{
  "n_layer": 12,
  "d_model": 128,
  "n_head": 2,
  "n_kv_head": 2,
  "head_dim": 64,
  "d_mlp": 512,
  "vocab_size": 8192,
  "activation": "tanh_gelu",
  "norm": "layernorm",
  "norm_place": "pre",
  "norm_eps": 1e-05,
  "positions": "learned",
  "qk_norm": false,
  "attn_scale": 0.125,
  "bias": "none",
  "tie_embeddings": true,
  "parallel_block": false,
  "init": "normal",
  "init_std_qkv": 0.0536,
  "init_std_o": 0.0665,
  "init_std_up": 0.0767,
  "init_std_down": 0.0767,
  "optimizer": "soap_variant",
  "lr": 0.00683,
  "weight_decay": 0.0,
  "lr_head": 0.0072,
  "grad_clip": 2.0,
  "warmup_steps": 200,
  "schedule": "wsd",
  "decay_fraction": 1.0,
  "decay_shape": "pow",
  "final_lr_fraction": 0.0,
  "batch_tokens": 32768,
  "seq_len": 128,
  "doc_mask": false,
  "train_tokens": 192000000,
  "steps": 5860,
  "dataset": "wikipedia_en"
}
Each number is 128 + 24 x the weight over the matrix's rms, rounded and kept within 0 to 255. Layers, rows and columns count from 0. Numbers have three digits each.

# layer 3 MLP up, 512x128, rms 0.077, rows 119-129, columns 0-127
145139125150148114133129095147134123120167156096141125141149110162111135145124144139136085162093155147088121128105124088122116116108109123162119095109097170109136173106124135121115086125117112152114144129134128143091128139171133155123095124147105126098108093144087167177075152141164113112146164112123108142103117149166105119116172130141120166145125087130110126165126125143125095143093
123142143168080106141120105145138135108079092129129133136152127127116133090130101136158120144101143199110161110139109180125116156087116157129074177178117129097122102110127119162142129140160148150082158112132134145161152108101110134140136162129138143138153121077090111105118110109131112132112135092172129127165104142139144128106134110129131101120112151117127121128148126104118156177092
121135111135152125133125116124133134151136119115145175186176167146129104120152119091140117161119076125100146113132115119153140126143117167102106123155106194163121129191104119129097099111121147149132171166144163115118137134153107124138161141102122103121147174097118109123088132099104077117129115097097148132147108104124142136095157115126130165134127144114099154110133159136157176181145
144147157144175134116125120136171128124123126106126137141130115134098122135125082092113140129121111116114105095079119149113145091144125105140092134131117128122122171131116151161117175153163095127118137142133100086086118134142113111139143153157121069153140117172134152090121143108099146109130162135149111076105114141112160142106166088154133118159111105148145136156117089096108095141115
108142134123110117111163134107100124156115130112102120089093100111113177154133071137105126122112145148135123110120105158112128114129116157078173101107142160140150141122131123140115126111116165135141124123108139116119136143161126112150157133152144130133100150141144130125150106146163120114104147167141159123113113178096092132114140113144100097122086154103165112126094155122120110098140
104116101152162101142129150137128120156074142175154094094149137142133123142141132124166100145108134144141158095154109130165117131151123090095139126124142094104119140118138145129150120110145083095148120139129155098163128150153129127166060128096121147097093103134110119109132145141140147160140127159125120153124104137109117133127124112158129120124153148101140148106174097107092129137105
094116140133107072143120116104131146098143157132095128114155140139118109132122157154133128135143113138148132096158117181133114136110077138146078143136111140106152134105113148100150166131171118170115164128174108161147167146105091091127160149127132142143116119150121088144101125102167113116133169154150108150116121160134110100172095114119155103105141132125107112168130147126143171103124
068103068138134104166108129076122153100106095122104127156141138119155101121093121109094102175109120110124173164100131107105126129131139137173140133196136162093117149096104112145138143128148135143137098138161152107099147124101078094141109129104076109117142151090103122127146111127135088113134162145123133139086146111140126133128134100105131115130137153135120088066099148133147178129087
145143124128120129166096139133084146154137111093151139136143092136177144133155155109129087192147103203132165130165106098105094106109158096087111084139099142136135142143134109106115139134132137135132140136174124117098141167145153108148103129124146139140124169136149098090149100132120172087131123123106148111122142132119116097127134112168143133138163117171164125129116141122126066118099
129141152142126116135125109152122172131133110120142134119137102097114148158124135149136103149168100126121165151074119104102133108112113171116125153125138098138110084134111129095102133123083085146136153110118138141130095130169135125126145124130146107142126116149120100118095094131166147129122154125125138143147119128123076140167112112121130149132118151117133153126115114111155109157143
072134119118098143129074099154175094093130082069157118117161106127121148128187141155167126111127127117164152129100138136130094082161108146166141144093128144156133111135131116103141091091146159128134101103135177154088122129127112134128145076155132090109127152138117168120146132185153129088162149111157150127132152165114123152105140161150153122169104115101113126102089211134126113169135
# layer 3 MLP down (transposed), 512x128, rms 0.0771, rows 119-129, columns 0-127
130092115101139111123142142131149170094137091150130136102119119158143124165090118140096103105075146127122164158096119155112131134094108098140144101121117143123143102100089112168160127138135106111122138126124160143129130117168108137146121140129162159087144143124133136095124137111118107173120119124146093153093199122127127147081106101146195140147134106122114145118111115095155114135136
102098114106153120083102139086133136153166104126140146099123101122153124088139098151144175167129054102150123160131134096136109140148122130099167167118130109130106157148119165122115149139142143107119107157108163148166164117157145096131121119132100102124135177099146082096170116128077118155140080136100130110136130109112096132143114116117127099209172132131179099088109138092129118161147
168107107177095104134147104093090140102130103123118116154127150115102194140104168149133151154135123128122117147112126138148116142141173167092112145168107163118097117186126117137158130153179171126118143083136145157175141143153121137111129129115139114118139147123143154124175162144115133132167136105104122160123122116130117132126091149100159121144107146115132142129124118112127157138129
092125134104141143108114150103131127145156145094079116100125122106124099118152150140141107125134122125139118105144124124145086110110126119091134136107131162113152117146108079108145096130134129102115141158097138113150135105125145135131117127102143130141142151128154128132119122112126107074112125104087126071114143088118119098134140109120114108090197139123106138088104147129125148161133
124147110128127109143101142114168154099106139140117127136154129132127127123133140137142114170111121096144112114141133111151138115108095100158132152143148135143097109143126130115143099154097107118101149111144134152179121120112096094137130127114111135100119161150094120129127137119100126138149124105085165143125121100123108117119109132132124149159124149130145096114162138143132146118154
116122114141156117093175084127134114164083136099126111122134132148157141141129153133079144154130100094130097116096099105182097095155091109104142147121137102130106129149108127096114150131096121097112146145143177111100144067109137180135129124100118163145127115140105144122089092115165116113129158140102115101082151086096108128122138114120160135125151153097115124125113145080106161097123
142134138145139128128145126128133093110177133162128113119149142117167141138135107144117174096153089107113162129165117131090096133160114132115124112141143089112160181143134147137133129144100102136125082135092157096146147173144155130090052124103121142135132120112134145107128146151136140114083122123097145137123109159163122117109168141144121121113121114139150120095109103169121133157113
143142143111117147134099137153179114124124141134158149145160112140136133089144126117113102104091131114151135074115054146098128149124160105153174125101131157173152107130155129129123111112106112135133167136139078111108125127098109155137173120150112143104111105144103072151108121119113142142109127086167103165091117139095164141136120113087104094107167103170132097191143168123142161122143
104150149127152132163120119104139094086090143083148125116116134146202125135114176140131145123121122124144131154160103146125126112117058123121162133150073088146076136107160133125164135140156106080175120147158154132104152118147098139107106133128157148111098089109109096075137106112167155122148127114117152138095120109154082101132132087101139136105111185130082118135149106126101116099157
144094162114129114115135127117117143151108156130120137125119124125116106117130138129126134099109136176083125126142088120166164124141135134137110118159110114159165139152142156150144140118124106159111116127119135113167073122146117132156124132115091134128141113115156143128087134131140107113116129126149133120128128135144181134142084138126127107115111101109142133160095122119118125144115
119171084085091117122144157111118114108137103136080159171116096177145119128152148129114108147086066138103125091143129113135125132150125114110137161136135149135170148158106149123117164135123110132129112141169123141100096167116110146125141109132170145118128117120146118185097198077114143079137141067135163121130087138128147119100140119101146098130176163155146179140131113128124130107131